config.toml
vocab_size = 8192
qk_norm = false
attn_scale = 0.125
init_std_qkv = 0.0149
init_std_up = 0.0149
optimizer = "muon_variant"
lr_head = 0.00573
final_lr_fraction = 0.0
Each number is 200 + 20 x the weight over its row's rms, rounded and kept within 0 to 999. Layers, rows and columns count from 0. The size before them is the row's rms in percent of the matrix's.

# down: layer 3 MLP down (transposed), 3072x768, rms 0.0215, rows 2751-2763, columns 640-767
# up: layer 3 MLP up, 3072x768, rms 0.0428, rows 2752-2763, columns 640-767
down2751,095,186,195,224,225,175,181,218,219,203,187,183,182,205,202,179,208,177,242,183,201,189,203,182,167,204,230,193,176,209,210,196,226,209,173,211,210,193,213,222,180,207,207,236,242,182,192,155,203,196,206,210,208,214,171,220,218,204,223,215,161,200,194,190,207,189,218,188,208,201,172,200,213,210,174,205,168,203,212,204,169,205,189,166,218,188,219,204,211,222,176,227,203,182,174,161,203,207,221,200,199,202,245,246,228,234,222,157,178,206,187,220,210,190,185,248,186,174,198,166,177,204,193,188,204,187,218,218,182
up2752,096,213,210,186,232,238,201,172,177,210,205,222,160,160,185,199,194,200,235,225,185,211,216,148,242,221,210,188,225,191,228,189,181,211,184,191,201,158,172,193,220,209,189,171,204,183,219,227,168,194,224,235,198,193,229,145,188,201,169,213,223,186,195,218,195,196,201,185,220,219,219,178,223,195,193,175,207,203,198,227,199,199,178,214,162,202,197,205,220,218,226,236,200,182,188,218,226,186,220,198,209,211,219,201,183,192,208,226,184,200,208,218,194,224,179,209,199,178,166,177,195,169,188,229,191,207,214,214,139
down2752,090,216,227,185,217,200,178,201,180,230,174,185,204,221,218,181,226,176,207,209,213,201,231,208,199,183,165,202,175,195,149,200,182,205,200,239,183,216,229,181,189,212,195,230,247,197,190,196,243,195,189,221,215,197,189,192,218,195,204,192,190,208,223,213,225,185,200,237,215,199,236,188,195,218,237,245,205,226,173,173,205,216,222,193,227,165,194,209,222,206,215,167,184,183,232,218,169,178,170,168,216,173,184,208,208,212,207,185,230,166,198,201,185,218,214,164,209,204,181,213,151,222,181,168,196,234,185,219,233
up2753,098,193,204,213,195,210,205,186,182,208,208,181,230,173,237,255,215,206,193,183,204,194,201,200,240,181,195,201,193,180,198,187,166,209,180,162,194,200,201,177,240,182,192,224,176,188,217,208,237,188,163,208,222,190,191,248,177,168,198,159,236,212,196,196,234,208,186,203,207,213,188,184,202,226,177,217,182,171,192,190,199,177,197,206,186,189,219,177,212,218,212,170,178,201,184,203,219,194,218,216,192,206,219,225,192,182,201,246,174,183,206,184,233,213,207,217,201,157,232,221,218,210,214,203,193,173,211,202,195
down2753,097,196,205,195,177,211,209,215,217,210,212,246,230,228,200,208,187,198,208,178,205,198,197,149,195,186,199,212,174,189,184,204,201,201,210,234,169,187,187,213,198,221,217,209,161,212,197,192,192,188,216,201,197,175,223,230,177,234,208,189,261,207,221,222,197,198,209,205,200,178,175,201,209,180,203,211,226,179,190,188,185,168,207,168,198,220,195,209,191,199,163,198,206,211,208,181,170,202,168,218,214,203,174,192,189,182,222,212,196,194,204,184,225,228,201,209,174,197,210,220,217,194,181,226,199,217,186,240,175
up2754,096,226,232,190,219,200,208,221,181,193,182,210,217,226,206,225,160,191,205,163,221,166,206,163,219,177,202,209,175,205,205,176,191,202,196,183,182,214,205,224,203,201,194,192,188,197,200,177,203,204,162,174,197,161,215,188,189,206,217,185,197,202,212,188,174,179,191,188,169,224,191,183,192,185,190,196,235,198,168,171,202,205,163,193,204,167,226,230,197,189,196,214,209,203,202,176,176,202,241,207,204,178,192,201,193,225,187,194,233,197,215,197,208,160,222,210,188,248,217,165,225,190,227,172,206,179,220,208,189
down2754,096,169,207,261,207,220,213,209,189,190,192,173,166,161,182,205,222,199,174,201,216,233,170,208,163,184,248,210,208,189,190,200,210,181,229,202,189,221,207,210,194,213,208,176,204,225,205,224,206,180,228,234,195,197,194,167,187,156,202,186,196,216,203,196,244,246,201,184,196,193,207,233,204,198,198,195,197,186,188,201,204,161,219,168,200,199,190,223,204,203,210,220,160,208,235,236,172,212,190,220,196,185,210,206,195,180,212,133,178,201,222,169,187,233,196,192,216,188,173,213,173,225,193,227,216,191,183,202,190
up2755,098,209,222,189,248,211,179,238,208,215,186,201,223,214,184,210,235,197,219,217,212,155,223,188,207,195,209,201,166,154,199,205,206,211,206,179,195,193,197,219,191,186,215,197,191,224,204,200,216,191,192,207,240,187,213,190,219,200,192,181,215,194,226,218,202,202,197,227,212,173,200,219,220,226,185,178,195,189,172,184,202,193,165,189,183,197,226,182,179,202,204,182,222,179,187,176,232,191,209,195,200,189,205,231,133,191,175,222,195,212,188,170,184,201,170,201,188,236,209,160,203,210,200,161,257,227,203,216,170
down2755,096,185,211,212,221,174,213,178,233,210,226,205,194,219,197,205,190,224,139,168,198,192,213,190,185,204,211,174,191,205,172,205,171,193,191,169,193,195,219,242,233,191,206,220,198,212,180,204,214,185,160,205,198,186,201,216,179,183,175,206,214,192,221,175,218,223,182,175,179,205,196,187,196,216,199,201,192,202,236,186,196,214,224,217,227,202,204,172,219,210,165,190,209,227,195,197,231,184,187,168,187,178,177,193,182,208,255,196,163,202,229,191,175,183,192,190,204,178,197,228,215,238,208,211,157,253,213,229,219
up2756,102,184,179,193,228,223,179,198,196,163,196,166,212,200,237,189,236,171,161,216,217,226,193,175,209,189,161,184,212,182,178,186,226,165,203,195,168,199,212,193,206,208,219,213,192,196,163,223,184,199,203,183,193,159,195,171,197,170,222,209,221,215,196,167,181,172,185,245,205,169,202,196,193,209,195,178,195,214,211,168,208,212,184,184,217,225,192,225,190,206,203,243,181,201,215,220,214,206,205,204,192,190,205,221,208,225,212,206,181,226,177,182,217,208,197,222,229,213,205,185,209,231,226,196,198,210,183,181,185
down2756,099,171,213,230,187,212,229,203,198,193,210,211,238,211,183,218,176,198,204,198,189,192,191,222,185,208,192,200,165,173,201,192,203,204,186,217,206,210,197,192,146,216,194,198,205,204,183,178,213,198,192,217,178,188,211,203,199,184,235,177,190,154,177,215,196,252,212,190,217,193,227,196,255,219,175,186,228,227,223,200,147,177,190,237,217,229,213,207,215,225,219,191,222,182,209,193,223,195,160,225,192,209,228,209,225,156,194,211,214,190,199,212,203,217,192,211,223,185,245,189,196,199,189,200,252,203,188,202,229
up2757,100,237,198,211,185,179,186,216,209,221,196,205,209,186,191,213,163,205,178,217,200,181,204,218,196,141,178,156,202,206,215,227,175,206,213,188,206,205,229,201,201,186,186,212,213,238,230,217,173,225,181,185,200,157,184,166,199,211,181,240,202,189,187,177,163,171,199,202,199,229,236,193,201,189,202,190,221,227,217,201,190,235,190,185,223,203,225,164,235,212,210,222,211,201,180,221,198,193,214,205,169,204,209,219,231,228,184,172,195,163,191,180,178,226,218,167,239,179,208,222,222,200,205,221,187,207,182,206,193
down2757,098,195,218,238,214,205,202,192,184,214,182,195,178,215,180,222,183,194,176,184,205,183,210,220,193,226,194,213,227,201,196,205,226,200,195,190,209,198,200,155,232,185,230,227,208,190,211,152,170,229,196,232,213,202,206,220,182,194,204,200,210,198,195,195,182,201,186,192,237,198,218,208,210,200,202,227,224,196,194,211,178,212,173,216,218,240,189,202,154,170,185,216,207,188,194,170,211,212,214,232,214,213,196,203,232,176,157,198,191,227,197,162,198,194,190,202,207,213,191,228,197,227,169,204,199,209,171,189,220
up2758,105,208,182,199,198,180,184,217,228,221,206,216,190,194,215,229,195,209,224,198,191,215,190,169,206,158,174,189,227,172,182,172,190,205,169,201,178,191,189,199,197,189,203,182,174,201,231,216,206,198,181,192,236,187,207,208,208,205,223,163,196,211,194,234,152,176,221,199,182,191,203,170,224,203,186,201,185,160,189,198,205,164,223,196,206,204,226,193,174,204,200,207,227,227,147,203,209,206,202,200,233,218,156,186,219,169,202,205,182,195,183,188,201,165,184,221,223,206,172,217,221,189,223,208,185,200,187,193,196
down2758,103,176,210,202,191,203,232,204,176,198,197,191,179,228,192,196,174,235,169,164,217,220,194,211,197,198,179,181,197,194,180,209,219,241,190,212,192,207,183,213,219,163,220,202,221,212,174,193,202,198,180,176,220,214,218,152,189,200,178,212,218,212,217,199,198,182,206,194,189,156,230,208,219,180,198,176,212,197,183,211,209,181,242,195,183,192,195,185,187,184,176,215,224,245,206,199,160,192,202,188,189,201,222,241,195,197,181,212,180,121,207,165,179,218,213,213,196,237,200,203,175,210,177,209,191,238,219,198,207
up2759,093,159,171,216,173,238,184,204,204,248,225,174,224,183,189,184,203,209,217,229,231,208,190,210,187,203,188,214,196,160,173,188,201,228,203,222,202,226,174,200,215,195,205,194,183,218,212,208,195,216,208,183,211,178,191,208,203,172,229,181,212,181,174,203,221,179,183,213,181,195,201,182,209,186,195,189,207,183,180,212,229,217,213,190,216,192,191,241,219,203,196,179,214,181,176,194,206,196,221,213,209,191,188,203,182,202,224,197,191,195,174,240,172,163,153,195,199,197,214,191,200,181,194,187,200,203,183,198,190
down2759,098,221,230,202,201,206,231,181,227,211,194,213,152,217,190,204,208,203,196,171,166,226,173,152,216,171,196,186,198,231,217,184,198,205,216,164,225,207,246,193,228,211,182,183,198,180,181,168,202,217,193,217,226,198,201,183,228,219,204,225,223,212,228,184,170,204,226,227,198,236,195,176,198,197,227,190,202,214,225,217,193,181,173,221,192,231,183,185,187,231,191,194,225,220,203,172,202,200,177,183,199,219,206,195,179,175,181,195,206,192,221,166,239,217,236,223,185,238,169,218,159,251,227,230,196,201,195,216,195
up2760,101,235,176,222,219,226,206,207,214,214,232,200,202,237,146,198,227,217,151,197,200,219,175,187,186,230,205,160,204,205,201,206,194,199,235,221,195,226,244,195,229,215,185,178,162,175,196,175,216,202,233,171,206,184,221,164,191,223,191,169,238,213,174,188,205,209,182,187,237,172,210,220,191,188,146,184,203,181,216,212,173,189,204,182,221,193,197,194,187,224,215,219,192,202,181,222,199,214,224,177,191,198,222,187,183,216,199,166,200,195,227,172,168,212,217,202,207,211,226,214,217,203,220,197,201,200,203,185,176
down2760,099,203,200,205,179,219,216,211,197,211,245,207,193,239,195,226,188,202,163,206,196,198,199,217,187,198,209,210,170,210,228,196,195,184,224,184,205,205,252,201,189,226,183,165,196,214,212,212,195,216,194,176,211,196,199,210,177,189,152,225,229,215,182,208,216,174,188,213,194,234,195,168,187,227,218,169,178,195,199,193,194,177,173,216,171,198,213,203,188,205,190,218,192,149,206,226,230,200,258,188,228,191,172,201,187,204,179,222,232,224,197,160,204,190,181,211,220,208,215,177,203,195,215,210,199,182,211,235,206
up2761,099,232,151,190,204,212,199,213,207,204,175,205,192,222,231,210,229,230,193,176,174,197,231,197,174,193,229,173,213,191,228,221,231,226,191,187,208,203,221,173,200,193,196,218,185,186,219,187,187,216,196,187,195,221,197,203,217,238,198,204,187,241,209,189,189,212,190,217,189,211,183,203,181,189,190,226,205,205,228,190,187,180,221,179,207,186,203,224,171,193,171,236,216,224,167,184,220,194,194,186,200,163,227,181,206,167,215,197,192,136,179,200,214,224,182,174,207,210,192,230,196,160,183,211,222,194,198,176,193
down2761,100,185,169,205,181,202,213,209,182,202,180,181,185,191,185,219,186,205,223,248,198,236,216,195,207,225,193,203,209,227,212,204,184,193,216,185,224,189,202,179,205,221,204,192,189,171,173,176,180,174,157,199,198,207,175,181,221,171,205,202,238,232,193,186,201,223,178,192,205,181,205,193,182,176,195,229,205,215,175,249,217,208,234,211,169,167,216,198,186,201,227,197,178,183,208,217,185,194,184,165,204,209,201,182,166,206,185,230,168,184,217,247,198,213,197,186,169,194,216,181,239,197,192,208,176,208,200,230,197
up2762,106,197,175,198,183,184,179,157,205,181,150,160,229,174,166,213,191,208,165,178,224,214,196,195,200,187,226,198,191,207,189,207,224,234,225,184,196,182,218,219,210,190,193,178,189,227,184,147,227,200,198,219,199,177,187,193,223,213,170,235,203,178,202,184,209,213,215,229,191,195,206,217,205,186,210,180,221,211,153,229,219,203,205,191,210,231,227,212,224,202,219,175,209,227,187,183,187,230,213,204,160,212,233,223,188,223,184,186,176,190,187,194,168,213,171,207,243,221,197,197,213,210,193,194,232,214,180,198,218
down2762,105,231,208,198,203,226,217,188,246,168,164,198,194,207,176,203,208,195,208,197,187,174,224,185,234,194,218,166,192,220,148,237,187,191,205,150,195,185,163,183,207,188,210,196,208,202,232,176,218,163,178,215,176,207,207,195,164,242,191,205,186,170,158,209,224,189,169,181,214,214,206,164,202,228,205,232,234,219,185,201,159,205,199,190,193,199,230,183,201,211,191,189,183,187,197,229,202,216,195,172,213,207,235,195,203,225,200,241,177,168,242,226,221,220,176,188,176,160,179,208,235,242,218,194,208,228,186,201,203
up2763,099,153,204,185,205,216,221,191,206,257,199,178,203,230,210,202,202,220,191,182,214,171,206,254,191,205,200,156,207,209,223,159,178,194,223,228,185,180,204,178,224,206,168,222,226,208,206,197,259,184,241,212,263,204,203,228,172,197,195,187,211,178,206,192,223,218,222,203,191,253,172,212,181,206,219,203,173,208,214,197,150,228,192,209,216,173,227,230,226,207,221,182,211,225,206,211,180,224,191,224,203,193,199,230,215,217,206,210,206,186,185,192,214,207,198,240,208,207,183,169,178,204,172,182,178,217,212,192,190
down2763,104,202,216,227,191,217,174,213,194,221,213,212,240,201,195,204,176,188,169,216,157,216,228,233,199,182,210,220,188,197,188,222,191,189,188,209,204,213,165,182,204,204,201,191,218,197,191,204,203,216,188,229,180,208,200,177,214,160,164,180,196,244,202,188,209,225,222,221,216,197,195,218,226,192,175,208,212,215,215,205,205,214,187,181,223,167,189,176,182,200,219,174,223,191,212,188,185,229,162,186,256,160,178,197,232,169,200,181,219,196,204,205,172,214,214,207,224,214,203,198,214,238,158,212,163,194,166,179,176